{
  "hidden_size": 224,
  "num_attention_heads": 4,
  "num_key_value_heads": 4,
  "intermediate_size": 896,
  "norm": "rmsnorm",
  "positions": "rope",
  "qk_norm": true,
  "parallel_block": false,
  "init": "uniform",
  "lr_head": 0.0104,
  "decay_shape": "linear"
}
Each number is 128 + 24 x the weight over the matrix's rms, rounded and kept within 0 to 255. Layers, rows and columns count from 0. Numbers have three digits each.

# down: layer 2 MLP down (transposed), 896x224, rms 0.0928, rows 732-762, columns 0-223
# up: layer 2 MLP up, 896x224, rms 0.194, rows 733-763, columns 0-223
down732:064157117144125116144103111106142090143134135175126103125174124095108134095124126122117173115115170072139162130101074138161096118129140155154149157139091090165128108138156129110152098147115133146143091114149168111146119143155119125171130125100155171101115143103140110172155136134147115127171128166102152094161219094158123138130113100119108124133113137127152109087122151118136152086098127118096142123110124109146138065107161106144143106121155164130150068149114163149151105111143147129122177129127137097139119111127150121128109142137136144118118097132122097131140135121120112108101109159123105147107114154116114157119117176141141115099132144167151131139141129105129156138120
up733:169132160153151114114127143144106126113130142150080151101099085147077128105150143156161119146086149095130118102079117162085122095115152132138057139127120145134113113147137119094140138112145119110153166156154126136156100078122154075116156152134123161143104140108123144134147134103138167152119136124149127151115139115121116158090154102117152148131082118153122090136142129130108121125131109125124107133106133102118113130115159117140114123127084089101113169134183141144116164127144146105112129092116122115154120116164078151130130118154114121101151100088123094158117081088132141100128125135180120091122168122140078142151107171138159129146124163177106131139097140185115120166115
down733:110166145138146154119107142126125129170129057146127159127146099134102159122135097120112135145108160118152112159140160153141136099150107168108117146196149154104125071144142113147090181084134127166152136115124107111072127095159087070101113108127128156160130155166117154127094123103118105130115119127141122122126109092143138132150148111151129100140136120098120125133081134126126099094151100099110126105141157130073128114136126102106167152141145118149099113152113129133151118125186122102087113116152123122105128097139163159154181136156134104154147148128090104115105155103124130067100138147097117122097148131167132110126175152116155119152105149128152084161111145107152140167125
up734:112152137132104115119142128152133103078165141093135153172112121174126150120163120120155093109134135150123119153097105120106156119138176124139133144138100142106067128141140124110134130123114124106118144120123148080127125074140131137163137104126123115110103142109147117102111151144115130105113117182123095141147076092108085134124136117201111140123110132137124111173097181139136147109159092139097126129122142115145104123127170163145134161123138126088139154127149136094101155150126156144066153120156134117142127128116147119170114101129090106123066111100166116161133094163095142089096087132125129109164116153105114141119149163115111101119073109133110106121099117134109110178163
down734:087153061163084108120151161141112131131167131108148145133129155157139141088150126101133116137116146120087102161137151132107094093155122130090138128122102142123149082162132148146169163108149150142090132120135154137123123126163097106095119093129146144157146130116127130153116096111142086127077134155152100122152143087114116123132159149128121105123131125095126166124159137113091097124157119124083133121136139089146121072114158126096134102128142094093150113128136104115129153117132118101110164129180097128127086133102134148196135133153187151137176113115149120116113127111089149123112101129090161170104166118103122118167117187151093147156092144153134130132091130171075133123127
up735:155135157119133157097120138178110123154138131143081134097136133106112128147113120148134131112133112075112135139127141146119122092131150114134083122103152173111155158142111151165123116149137134077118125172161163130137151104150159086117179127131152160138052160107142050113124109163155142121129138111152116135092213092143126073108131121122120108123139145098125154127113110105118129136123128117157157134148127115124123124166161121149129138128123115187131199125102111115102111114132126123147160092166126100106161156111142104100111146124147124189153111116124157108128192109107128134131112109135111133146141095132109120106107154169150107128137123143121119123172128100147135106098
down735:140106134134123082115122113100137082098123132169108143118140121122141076118119143122139133152151109144118100148140112076150132095173125144104118153124148157086157131118123149125141124110156129108103098154138127120148119096123127102092172122111128105137102160166100125117120138147161148157153131106187127123068165092154095099140131114153134149166124122100111132168142146103113149123130101101140142127140136085117135102080120119143143125049105131162137079151129116126114153134096112131109147133136122174091147139140138127104153151134120137139135129111164121103106136074119112151125100155148097110119123118130102164100182141156081132137073170136140087124138068144132121095129
up736:105122051104144105101157086145124153150118144098103130139165084161126140144152145108088106149161152099119084128147146097165147129124105095134128118151091099148086167202094115113113133192098163150184142109147155090154148146140129116140118142117153117116121097176171170141118122149145133135146137154097135108138136103139112108128148144119128160116104126130120178105112092141098155166131098153107152151125127102120118148097152136169091113113126159134165149127128142101151110109130138141158107066090119067096124168120118141116078163102114092136106162056137090118128116100093140127112144116160169104109139173124150142122096157144128134146102091157130126132168176126158103126131
down736:110131135132136150120140132122117106134101064120167119094114093131106163089091159168163123140151137136146127128094110131168162131136148155114096134130113100152148135089103107152110155143162137142174141106082133158126112116145119113119105179111114122114123120136185118131117158150113098116143088080081140092118102106077122186154143099130140133111128138127097143143080142094144145130112137086161089104099178120109157153106113074164158163131121156111163165186123112146124093144140129161108110149136160134131116118094147141135121109129169124077159106182134138146166102094122109130107107109109141122108078108153145119180130115116156101100098145118164146132155136112142135104107
up737:158091114123117105110146139092077142162161122100145124116165127144138096131129098133115129187135148107114148137105115130151170161089119094132100134163119109130127085111130114115208105086121110130100105129140095164117138177148129087140127122114137128103083073128139181183176149112129129108126128175091113171127100107155137134110115128102094127092195114147132131112119154129135137074151158129138166123094106104139120089159109148119101111142138122088131102113135095129151132085166115133105061143111113102145130099120171118137110110089111144098084103088099166119152147102134168117113115138124150148110120122109107120154084119120141116108163132152145100129133118142118126127119
down737:142141126122141149148159120122150151115115094122116156149149122162154125155109082147163092143145109106129122091120114176149175148149136085141155088100109167170134082142122120099146157112125098152144071159164116174125156096125102146153113085144115160144141130164141128152102149168108149123113142150109115122107108140143104129108100111156137119071163143126125102135121123135139108112131122099148111153169151159131149153128150181145105127097134123087151127140153126104155122139104168121081144153153100137141120123085170125129154151146099128087107144121105099116174135104142119110163154172134136120101122092141140141116094124180162139146125151085175133164081123120104141078104
up738:148120099115085173146168132146153114137138130122122145080120141186121099165145152108136185137176105134136172139081128085104168087136108137120130104136121136139112132131128133141153196133068098102143110173099160123151104144129123092180103110111083135110157157133172133131150137159156140111158109167123115144106176139143073169149092096129159168109139124168130120142162148112160089112134125139139130137136124139093159117147117154102113104132138108114108170105114118132176107119129126154105102128115159082104135142144134176125145137168065102094137144102147115152168143136069102130121136058115077103149148149097138106149110177122088153153148132145114142112142120153078129116171
down738:056164116114146117136133139103118102108150124125104129129107108149121123141131153131129130134146131114127163108146086111117175114124114104082171134137161152107093114131141065105137147098119159122167112162131158111142117167173131136141099128190124149173166162160149105134141078104099107111155085135091125130137117141153124156086101077131126175117108105133158143104136144104137143123112113156161142159122168137117128098174119143114112151122090107120157125122130120124136117105155152151124114163124123104147156109171149181169136125173103114123140139142097121114106135126094137149123101133152149139125116140094133130156139122149097117136169173106134168125144102120091153131167
up739:102109094101111101103124138087152122115124139110125137123082118145140123149146160122158104120115110118140175129137137136132106139072118130120101122110166112116138122112132107163113153103102150106157142140115116091112124155140102133133146121187110164118122144102129131162127082170153162135112145106153105119157138143127115102120163117116110125139141153136135166142120177154137103155131101137136094141128145132128073153148117124118112137146141128116148123116135153140116127172124091125169163140144136119108125118174148125139110149130131167130091169097116122114136061110111125115120091108116119128159135112165125138133169138146174117081172095127090177111148135126149154092147
down739:123130162111163123190128108141170168150114127161117157095163095105129117143150146097140112109146101151125148148116108124142119110138152119108115114131121093119134147141117118133147161155136111111121145152114136106099141099159155121101103138110117134131119118121147107129146099103085149101129136146108091164154113147153113103115131109100111134146119072130127120152120141115121091120103144137097109099145137110148126152165143113128185162147128131116140124108141141168147116110143138155109133119136144158135179129103100144121126119144124135143117118148105100118159091136100168090119114129111135109149138138143124142111103087121126113164178097149168124131146144109105077144119
up740:110164125140130122107125167170123127136099088101117130109095150094172150160133134156148108167135161097126170135124099111159122177141138103159109114165141103142142113094141113136131119133085135116129104121102129140165133143160150150128111164156140124108134105152175075108129132118131133108127134114114189161135134118113121169140156159155141105145128127102077118132123121126152164098121134093116150123145126109128129084096125120145109156140098127129059121154127095184094164100164129124145080114150117154116144154126165115134097114124106143126119121126101162108162122143168124132160109082128103140135147146131162117136101151097140116146118144095160113130105093184084154144124
down740:140130176104118099130082115109120112129105120153126098108102155142144131070131121105138137121149172136093122102129093137183137149139125109152133124143161122177112097123136164098105140154122137085156128112067118142108095069124112119119177168142132156118114119135176122114137084133077110134147147132106145135140110096095144147144126165131132122129142139118133114114119138114106134131150160132077102135192127122126088105098142122093147141111112118119110100129157123150145112165136127132176094113148141169120131136110152118150194130164138168131127127104105129147183174139160112133106107143136114098098134145093164099132121143127116145136126130092125119098096070136124130159128
up741:140108128113124136107133163121147079147118075120137110131097129136138136115098142131123156157154134183125132101106140146125123129114094124121103153099144118123137124141124112134185140150126103134089119109142159138129129152124161093080139141112135128135119165137110133144142197145155153100150101182118170138089149135138155141095113141110153145132105115129158136117148104097139152109135130132108162105093165105121153160132166174139154111111112121117121178139161150101117106153123129165136127153079196098168136092131140161094111108142120101142084161133132126104141125102111106126187126119124118115171104118074147090114172138123101130139137140141165081160104105127123134115174
down741:147101134148110078115152130157136148094093148126128113163146146114163067107126135169075115121140133116102146135109164093169116104172148134110139128122154154136108139104120178107123165103083120124094119125160171137110154158113131115160136098126156154153141112112084134099135069133146160099152080120136125129131101152092154161141127118100120120115127134128107112153138163089127145105112162111153152148126147131100128125142099149143126151110122100150134106120093088178123132117058105126148136152137127171157102078121101103179151128085181113165160103105109105097147122084148132102155105134116188110151175112142166143124115141111089147115115143110118098166106106094112123143149
up742:122099150144119166132173084108116106158116151137086129090125086140120118158182180113138099129154148135134106142096154087081124119153140168132089109127115120145170096143154130123094087138108132135129140143133101106114106134141155207100136143130090133130174107140108176139111082150132101121100160130130142149131116086091154146135114126165136131099168118113124137137144094142128148162119104157122155146104116127138101141120120127138160155120133110117111113126146152127142121102110143158132115168146096161135127135105120159073144141154116147137110175130135139148103116132149141141086137150095160153101168203119124119134111145159096108172162114091149074165143110131136115124124
down742:127158149136146142114145111123150128114133108128093106153119160127115123128128159121107145091130145183122159160164122154086098131154127139131103164159150126144107070128073080136082111170147128128102152139156141144167093096126125114164134138105181092117127137097107150155125151095123118094101155079108127114135123110116138111067064154137137133135139136122168155156124101159131126142134120124125130112082109163130100127155169127135157162109088126108143127119125152173124099139191133188130135141133095172137150146107153142095132122148081116130129115117133142140140127150086113125164132132107137138150128121155131122140120117166160055107123141102124111137116146141138123127122
up743:131137119132158109132179133143112147115128140122136135108125121151090143106158130170100125113130104166117103173134140155152145104147099145141161096105125130100160107153139108127128110141137143116139149121181124134139134086141136114109129194155144155101134089137094150191142131095174101120146137162111129141142159125149120122130116140096060095110128116111137148105132112142138099141129113141085133156146138152163147093101083149108074160121105129138127205164171124147136170149142135160128104128169090100146133117113132109069123121081155165118134160125139121103112142123134107119143104145121137127111123124129117132101136143130105137163133110141122134146129112125167174069072
down743:128108137089118141133074136152143107170119136113131093114134119141171101160121118149155118146125181108176142140110147075135135169113178093101129110106131125137135126086114184152109105148091121102112130147152140115104138134104132105144133120108188132142131178153151114133085121126069132168130099092142137130138152108115128150134135088162192133158110154146098119147124140099094125128113157110155131095147131122123140175151122145121107105138107151117120099177105143168118128172143146132113115111094117123106145095159130158143160116147127105122129139125141154144186150181108133129162157110087110094129129143176126151136114121126153163085119146142101134103128091144130144204138
up744:111107081133134131139148129157117126108129147131166128123137124140164136147114089138102166127106098132116157094098130082124139117132127145135121137159197113126090142128126130124143091104157063107123106115133143108123131159142148160155135126135119113086142120151140129107099141167168096076135098112118138157105162110117132158121105125131139122127110102093135115114135113157109131099134122122110103140103105095123137138111135097138108099120149165165134109143101140086139132133151117119076149094151127158099131188136100126134119091145099121159122145130135172091153102166122090108163140152124086122093124108127153148112065163106131120117119106158130134124131107136127122098113
down744:144145141111140093138120100112146148145129157204107130129146147096112148093117157140076138122132150121150138126110138111079136138162086130145086161136133138147138155159131107124120110124179114097117131112121086116126110141123084126158075129131113157127093143131124151129114128173137135116130134103147144146176138115131105083180138139109150133135132147154036143133166077147137128144127138115102135128132094089059150137160158132160069123116098149146121177097125148104151124115163149130128102126139133096132127091140157104141108120143131130116130150127148144130138131132178095121163124127135141155120093135123091134139121142083115129111178159131139157129128076115116139153144
up745:144125116139137151114136132133120109154145137124130133102132152121119109161155181153113156163141111112095087124129139106122106120150150120105127130150116098145108113175135138107070095099083125134090164141117134137150130154138123136119099143167153123120154133122194129124127121123107107088124141132159076117100115157070095128099158156153152112074161123131079091156113095102136160080115118128121156124143142127106112148128136133120114118122155138165117110143128138096126136162082094162148129118100110194118137156136083090113091120119113145133149127112124141107127108145096132087121170115092187139141143138142101118079111166129151099133119125165137113143118138123156144114146
down745:149167129124120144125134111126128128098136107136122095103130132138101138114168086106079148165135100124122148114142109143144155157104083160149083136171131104162095126180088111159143144110152124112134136098147151155149139147124081100122103134095145160123131121095123139125168120084099116144149137114136126119118149099120111143072155097111134129152139129110146137166140152136122164159097101136122133131116146110151142079129094114137156151157093146111162148150150132097126137175163104112098109071144106112104134081097155152100164089169131166123109139131150149177060097120130158131090113100138170111136160117155133177138127152106181161089133125141132129104107106159121159135120
up746:141156125091086126129128104104093112132123146146096129145113133168118159118164066122137153174131117102198143149166120117119135129122108097108116128113118168139128121154108120124087169157083124151116137141125128109123090125124159136126168109088097103124128120114125106149149108131125146175122145085155120119120157118167151150098117117075149115119109154177108075115161150091092122163086107119124148118170167138164132126145141102096140092108129119159146154125133141111094133145110107143094106077120114104142148104095126111134154136124150121099142149150110138130145125145133136183082140154133152143132130131108139157097093125174144114112147118157123112143131109149120127118131
down746:143130157149147112147077133112125116129114134161155135112125096100181138149093119124145118123103200141135093100173141145090130155126127144094129112109173145137145133110126150113134150128142121153082117159133121093113110147150107145101134133126101159116096144102128144138136099136164120147125103123160127116103129126095111143104150136113128093096146114115154133110125072137151118148088145141157153206142169162150161147132167125142140163157129146083115129110132129148133170097087113145119142088089127116151123153169105133136105152100179112142146121133126164138126145167096105101079131149124154107149168141158127145124167134077180113176155106133146130155122151129108127104113
up747:085097124177090178132114166142138116125117105118099157133162164102153145100153111137105136135109081097090116118133129075111132137155153127161129139134179103123159143092146128151182094092134105138100138147131128101117145126111120173097123150125120113105119157169155143095137149113101104110149120134102119109203131162137115088107160086145117159154127147137127134127174137183150143127113145136157130151088094146125143145083106145150104159118130148077105143159127128127110130103129174094127141093100108118168139105151126126132118163122103100103096094157129147119107127121089094160145163142156085159144109143139172144155104124130083135127140130085114105115143144078158116155105
down747:123144155139081148125112156142127102147133133136126075138120139067161115105171100101135129145124125123140125084146137114128152107127185124106132115116116134110181146162111135117114131134111130124135132165125117125149114077141118111163089122141129120132167120102139111105101083144153132141104111148114051145144170110165128156108113067136114148131124188142157123140131112105166113127102140157125133127092110161119131186143166103136160118173089099117105100156158136112153113113111147135161157133123166131073151096103129100149138173123118136136130128156161126132170134137113131215126106143144145113125134141148118163104095162138114132168120101131138143129080142154132151081134
up748:153131136132091175107149136099132153098121100141132137119142123157118109181112146120139160061156117104072133133109122068185140145104107163108107156088076124089075096122146154097086137132097104120139131144139155127141144114106109127139119136126152097140129096086121104090106120101132128142100105140132098102124112153161095150095128117148104134118175123122147121137157106120145128159104107117142172154107106139138125110162118108134123188148101119119106139138125092090153110126137125123107129051132103106127130103135122131130131104156154165126133146127090158099128112125145119132138117120113131096140122114104097147145124104110121130171134105155156087148116126102108110136094
down748:143170139115157120170116134091130106127118097169131127102127166101137096156139127107091117120145154125119148133089144103153122095127151127121149144142126092115138117108111136124110108090097138077112157148159154111143151109134119162124144119101144124150121132136101140118124137147196130124181126117174096114160123140130107052095142166131118167095162100128121117118141135131165138115107077131166166139164136129181151117155132123086129157135161123120114148145102149124110108167121134133120094134103146130127165067135108132136139117173090114142081162105180150110109138146131116123149147133114119119117132149138137122132125170159093140149112086112145118176143174136119114136137
up749:071142130128104104097126165133093172168148126160102131099167132151122097149145121128119149140096142104115148112165136142117161110128124123140120119167122099136079143131096134177103132132177140093136168142118125159163151104107138136110048127140126132158130127133164091118099134102155118145064128112145134120094077132107137127116129090108182082178132165144141107149122140118081109110070123098108169175107080145135133113081114135126104126081169115103103106098139095130122159092157079135094132121090144145131157140100119135146159112121132099135119127115148131141117102114143153097071140106125140173097129135131166121122087114092120146165155168119195108132102103121132168159110
down749:127099141123122122114164130114142113141098108099140094098103193130068181110139112141159149109079121081120172085138101122152083127150175112149126142134102145160154076122146114121134103131098151117208095117124172129140115121156101146130166104104139127127116088155117111086128114105113152108120070136138095162142156115117116191106094062135142127137084141117141151145142142116113146122148136154106126112151133126147131121127163114130176165123096184135133156145170162116139108107152130077134171117134118102182119165169138125088125141125114099098144174121133157131134123174093143101100117113102175124119111145126155080071139105130132175081127126082145107156120105129138132144107
up750:148177106151131105101146144174095164147178126139137100125104120128096102177137171132164098114145132124121133118144118107096089102106111147093136109121119094092062127137143145136092107122142153104150104088114171124119134137086168173123096103153134127159112116151136142139118123105126086137085139103150155121137119141116126143130132131126127064129093139131100143160144126170159124142112137089168124116126105174139145083142142122162127156132132119149128163172115156094134122093142125115160147141145167133120108120131144136055134112112151125123153112144107122136108136144144128130098123139121098166123174155108149117097146132092108150137124120154102145125129120113161106139101
down750:099132093130116135079111119095093110157130130112149118156123134096107114141122140109169087157132125155161118143116124125125116118089106153103119123124104168100091149121097106128136075158104126123124107141101126117146163072127124080173143129164123117102171105171118089124130174123128113105109150098120138092091117126110115157135117121149125140147104121137144146102184128148115173119132145101152117086126184132133123077123103154138126147148111149157105121134126141088148135132096106163176091160064162103143094125127103100089113114093105112131123105100116110120139141090171118130131143111103113129114119152133155161157166126135130123095120187144072150124180129099104107179105
up751:153133100138159186152091103105138098115159125135124065109117116127121104117117148104139180137175125107111196149136196054118122136143142162136154135157133148114146181096116136095080160138086153113154106106116124105143130116152100110092134115111126107114119153102080094138128162107134092103126129155098106134142122126113104159122126190158154090117147118103162118154149128098121127128158132064155121089110124150119139125130156165084129087103153119125124142149110136122073136144121087101105174112116142105119091146126180127085079128136128109156167183169113164071118104137123124138106110167154111138131149093125087103156103156113115162098119133143135102134115187122108163146139
down751:114138083160115124135155103122131104109179178120134108130114169124130138136130150104117121118152155071132137125112116137139136127151148178104187169165107119141144144128119110129153146136097113118075110121113115118121109096145116133144110164156145055114135183134106060163137117143117103126168089153112102122100126154175102104131146135165157092115134141146188167185127101105141066133133136160148117103127095133104087143117139137133116153114126135145120151167164160161080162113128099098113097122115149146124098138092117118127110109071098126133113172129148138103127151071162125120143148134149111105103067075132148138133122093088109146125077064156127153149110086144169133156112
up752:116103139169128139092101118151124102126151082128120120155140140161160157093171124165122136114147130125147106189123085115149147133103125123112123131061123109104132136106114162107114120114152101182140135123160134122114146115144145142148111142110130124129097124112135139132096174108103117126139130135094156114137109101174108135113149144129126140150145100133118161104122146112145128116113134111161119049129114124141080077124159128167149120132177125136160159145111118133080123134173122160109127119138117186157130146126121125085155128114135107130109088120132156130143101123095146133101125099134131101079107144131152125125100123123156149152146125166101114137112115122117089119123
down752:114149158141107154121118139175146136123094108155107117132149148124166074088142145113105095149162133115144100112080118141121175127112088091166075140111140129105146115099115133142074148075151109193125107130170127146152119106135123136134154066116120124138141086104141126139156142108125090096135139142110149085123118098168139149149117093132123165158092145133101158111172145120120099127148157115166115139109126113132109087123150137115139102125122113102181104125126124156133124141137111180113138124148135113163099120103113126149138117113079143162119135162101117103160095116096189121136127109139109085103122138126174139140156146168112139145099115112108099132131113111091126132125
up753:192096099124145114132152147115120112151137095166068124126156097143149123154145145149141114165137139134125112183076153164118103147164166118141104116102130128139158122130084074150041135088139111152150163113101120099131125100101065144136138170164137154136169168101113163098157135127135142126135134168126134121124135079107136166138166088114112114125160111153101131156127137174111155147140112129139121145148147104097129148207136105161130177118119103124143118095118153086081148165115099124162133132137116143133134141120092146118170098135118105156139138125123163108082131127159118119131137109130145130139131136113119148117132101180139090157161106128141081122093092121117112180086
down753:133119072157078103130086112135140150074129113131144098103162130132107110122136162144122109153151149126096079123156109143133117157122113118091135122140185154150125130138115146136149165107144182144067105151097105125148141109125082126120129109091108112173130143100124098121148077161134164137112147140118159130130173112120139141131128054128128155110170078171172144166138107185131161127168103149097118112168090130108078149171157098133096159136100125132100112161131101083101117124156139121113114145136083160124099181095131115123160109081134126139154112107134109173105136133162142136139113111168085127153145111103123138109081121131080156176150112122136114147138095114139074157121
up754:171131108102081139108144144141066134112134108101122092124127187124140165146147136105126120169132130137160128183161145139108164099153139174156163165148134129134157112126128111124115153132137134122140102095130170118104119125139148121102105130168106155119151103150121142128113150177168167129090131088141154125130142123120101091097152098168121172127184145114173131115151165136092132147121133106124132131138126144104126113126148110110144148118126133118134118165134125129162123160096156100135133104109095098101179145113122132123203143124118142101118070143120172146159100111102173100144095094121128172143136146134111149132138164129102147129146117141174101111130056109120155141109
down754:147135128112145121139132161120147131116137094110112109163146106131123108106120122129160116085111123161130150110119133128133107118140129163122169139193102118129102137101129163171092111160129120129147142146083184121117110126091141119192090109119146120096136156134175120126122123128111160113124125086110093091147118148130115160154098099116113135119120156100131154132148100118080187118078135105102162169116139142162112134088108123135150137139089133170120165137115146107131094121168094100147133145107117132090105095086163100106165123139101124114115087137102100137136083091172117168105131125108135116123116115162118173089125133137124142138143124149201146140133072152154108111112
up755:161100135098134091091132129155117116204139087108127108112139112146124148166108127146156154173187113146113149178160120130123090091143103114097151120160120129151092097149114104189119155117130097135151110156110138108140123086127104180173133134149129123136126098142144159103141115133147096146094148098139134137145093117080136089129135144135161109104116135116153142147113135117155092130116125123130146142136128121119123164160116136155116139120125115129140116138097151137118153124152150106134148093130158142152135129165151139126125090082091106119102125117120092129139117147133089121164124122103121150131144123098154120123096073156111137171122111118115107148138101163141125109163
down755:153102141130137139104129107110109126120119122142117138166121109114149132132090145101100130119123147124129169114122140164139121141102176160161124105125120138136123160150131126095076123122118108135113092102107093135134162133119144135166089120124177130158141114165129084092111131109064149118110124086101177145108152129111136159105110114154106123145129131183161125123155143156096173147151156110144098144134187119122133093131129098155107115096134150126137121174164109160128085118152108110186131119118104104095154088120137119127077137086146108107115169131117154160118115102117130118136116150120135108124103080107160155101101175093150126110148141118110120170134128101167099123108
up756:113150154142164058127096115081143125129154128149106152144115109183113093109151139154113125118110108123143127113096118132095124135120167152130108104114144144163110141121112119094149115125099130117144107124155126152111133149135112105131153170174098127127122112137116087106098129148102140153125091125113113104122112107098065102127122090111170146124132137117151150161097089168145148106150094131148167148130128136138111143124158137117070135140176167106094119143133152123128142135154113124126121129172147121163100141151106152122157117125075139100141133136127157128107149104136133120121099153118100108166134146164121117104097130154132113140087145136145147119123121110115118144125
down756:121168162108135176120137131144091156120084114141122163158164110136122106131135135087141129114128100183183137093079183128177108086111124135122133115151152073125117158111111131099120137145136127129150147139121168105135151097074149081132087141106190149141111079112131119147104164158095132104127148122107171141135123130139110092129103121093116129143115106132143115118108130099144153164141155140129136112116129168131146160139115135082080123149168108133110178163129153130122144133164113163119127132116130160139116156158153138156127108111128094143114172129125133125118136087114128154160156147115159064107138127152134085123099105160160126113149132124151163137106105118116118113129
up757:153108132113180144107130103133171153095142146129131145128141121158157135163143109128169135134153122128100118119183120113101120123092105109125123144113094124134124138102137098087135138130125174148144073104095110116075139134164184126144154111159128140112128120168139136119140173171163131138108098090160121158126167131120134100087094122098118133092160107118115123153154139131107102098165100057113118091122181107122145103125132170118138134081105173118119161138136102147137126130145108146104174103124133098112136104130131144121123072128165151070110129115128121116145151183093091114137145116152112136152136144118098176148142131108141130122178128167096153174162110110148152144143
down757:148104113119146108125107191136128114122101131140104126110157172113163113129117132148148150134160113134120086105130099144101108121112137118136122115132116141159128133095099101098161144111136167162155129123122131132116139114122210061098132127134130114143143123113091119087161160143108121156089085146107113112141160118114164083126095104174107150120134147097114117132127136114176107114121122082145160083168191108145117138142125161122143139107138129125079085162096119138139143091086089087098161148140142178141173098104136146144163116071132131139132123148147106139143147110134134142132124117148140114095101168120120161154172133127137078147134153150113135147130144133149137149109
up758:139154109149142119109069080109099136138093119119148137127145139134127100146149114158127144128104127108133165070135136137056153148117120155145107139157136137175102118130148171107114146098139156121180140137157132182112119120146097128118100126112135122117088149076103124143130117113135104101102107116123099133090169110121129155141140112148145139072121138155146099105110139127096161098093107078189137137120095141167108088128128119089110131138122171105138176144096136114139121154153098113132147147115144144163134121137111168108114147105100147152147122129139136191129071119136143090127132127117088124125124154114149177122118155149102096118127123115120103155114098110136125115137
down758:108105127116157121118163119161121122148122122111132109104179127158088128178138100137129138094135101111107139114142137131161127102145117137123137113131177139165112101105165125146149126107098125095164118113155117133117173144100127110101178117134147124139120137096151131115164150146142103099152090107117132166148143147136129117099161113125106156092129133095085124125155155096124120124104161138074087150133166118145137159141140097134102142161089168153122136145147162138126123098117133129120085125098154143126153154137148140126110139118125164150107135120094154187074173127148138105114134099137163136082167100149082177105097126184104121139165093163114092152148173095127154149148
up759:168124099121114114135156084147159156110126160101096141110155109084147127105173108109132106117120131136132132129152165119139102116136126140148150095160111115148123117121148148134111153147118127103134118124108101105133127102149174081123178123140169137145155135133143095150137120126145157142127135116164146141132132105132115175119101075135117105108184167086129165151097107136151144126097131106122147106127101130082094175142177125152072099116116113169152120136152184100139141135130078073140099121133193145161159178128166135109124122152145118075195097097110122120121119103142125169118163112138116098141088127100136114156139148149120170135128094162129095147144138104134131127130
down759:097080104104150125144125091115092170112140136162139100115189154081092159102137117151125118135130106112105156133126138125131084156112161116077153101127116141151153112134161153123097108172152132111128126138078118142133130123104151120155145062128155146103162100144136129120155123102120140112110110112172117133099097108142157141123140145170132114150154149119128126113130137165186134157131135119135130087118096145133151161117162146144106132171134080129121090154105131104164122107132091097132139123143134120130151126114145133113116120096087120135122078139127093158120131172132141131096096143132098100156155148164107116117112110177092141090115111154102130159154156087075153137161
up760:118122104119108131111170171112161142130080101087113127157123115138163135107129135112132128115130114141131160170112113156064116160124127114120146138174132108116157142105133145174150127148124159107110144123133169126124147149130128114134108125132104112091138116117162107108143130156166164113140104126147097154111123130145162157128133135155086103101161146117080113119146159120130124143158117115132136143115122130110115117116119112150143136124109179152141148129149081145128126126140146096104089119133128098127102129137158158127133126134148099112087150111103140089116154147122141148182125128114113080164182107155124161133092166116135151137141162127113123124130115185122118137106
down760:150095097147147172115107104161118104127141065131167125108152067140095166135088134123133170141143109104098091119089111142140155112102113114138093117103148157115096104132096146127110141101129113086143150120123103109129131102114084129101112155149132152133170129106142132175084133099060106144176204131131134143110148123115121140111129116086145172136101091121137123117088156118117114110152130163158188124131098107107113139095126122119119094119152115138134156098097130126128133115167145117130131130160128166147138135125114104120137135118131117149146096095113120118121110124132135123142128090125110116139139130145097130135127123117164103137150125146156126091117098126137102126126
up761:150165121140151149132105159138123105133129141118124135132145104185155114132140120143124123127166137153153120148098126156172179110138146143123131119165145144143141154141113173157106142056153087134158106121112156132133165177144100109143144175116123144116142167136159081084120156129089139142112141100139134143162104121092126114127132147099166098140123161128123131148123113154132149159165141130161141143119115175131153138150119142153120113134148081120165133112116139123095094089115129113168136163170160088149085112152090161137161186107139159159129171105130136137150169146093162133150122089122147129146163137118121140103115093126171094089124095148129127121097142135163137120124
down761:103149160100141144102146087103086115129153162147071124157115132109116109118106126124145169107106103180133136180102148114111121168158142183118141131195139134142130116134114150119141141178110145142174134100092133074126119138126141119131146150148138124120142129097126138168134135141106097131133078157145130142143127119116145126082150137128123135093162131160161096126167123171135131150128136178096131127080098098100128129114097161124116075107164111147152183156115147121116139161106151178107084095140134148144128177081120122084135169125118093144138144115121148115093137110132129119118101115112100149158152133124123130155144149119120092147143121147125160161149092098088130133130
up762:144155111121137115115121100137150148113103071149156121084102110172103157170137089110178146109122143117101142151067181107107114106116148120119103087166119125141097123137130134081121102150116157160137085097122146122119103126106127166120110170127143148124093157112171148164158171112097115162109111142107111112123188147113122167165151116090150104120135120129103159089152102172120113099115146167093103119093114113098109113109075185169175134188120103100132163097144114145143168157111102101121120112112125138118191105135117121131174166106176093127171122134127167134103144129154107137140130089126106116125139170171146121157159197121116142114103157135117105150113098117128124175096
down762:133093099146174110116119143117096116126132128130148173114164151142140122100142120102122093156116127129088130124135122095122095106128127105115125133156117065126129100124167159117142145115186081123162161102141071123121108094164148151121158129147116120118122139123120147123127141067112118141110144127067124110088105120124114134184128158125116114150075112093169120157120128153113147111157120175106158124137137132100127145097169155136127156134142126109162136119153114163181081126146137156131143072121095143100138100134183094139118102108141129092169155092162171114092189141136111116167107097131101147099101147121102179082126106120144149105139121114108124138111128155144146099138
up763:127139124163072133130099130165133137144113128118080093138109104129129157127142114132120161112112156135103118149117102132116153114075133186137157112150106133126153142095101134144145076183142159100104087096069130136152142121138112112153099110170101149137137134124172116151116129150139111159136145109096127152080150127145140158162135118124128143109089130120170103120093111077113133102164110120129109123112131120118105120130147118120111118107147131144119132156129145137115109148141156101093145120147124157138138152126158100139139134172113078113144118150129112128134088147105162109168124085159112131160149091154101128092086131129087161110162131120154124120163151133113131128126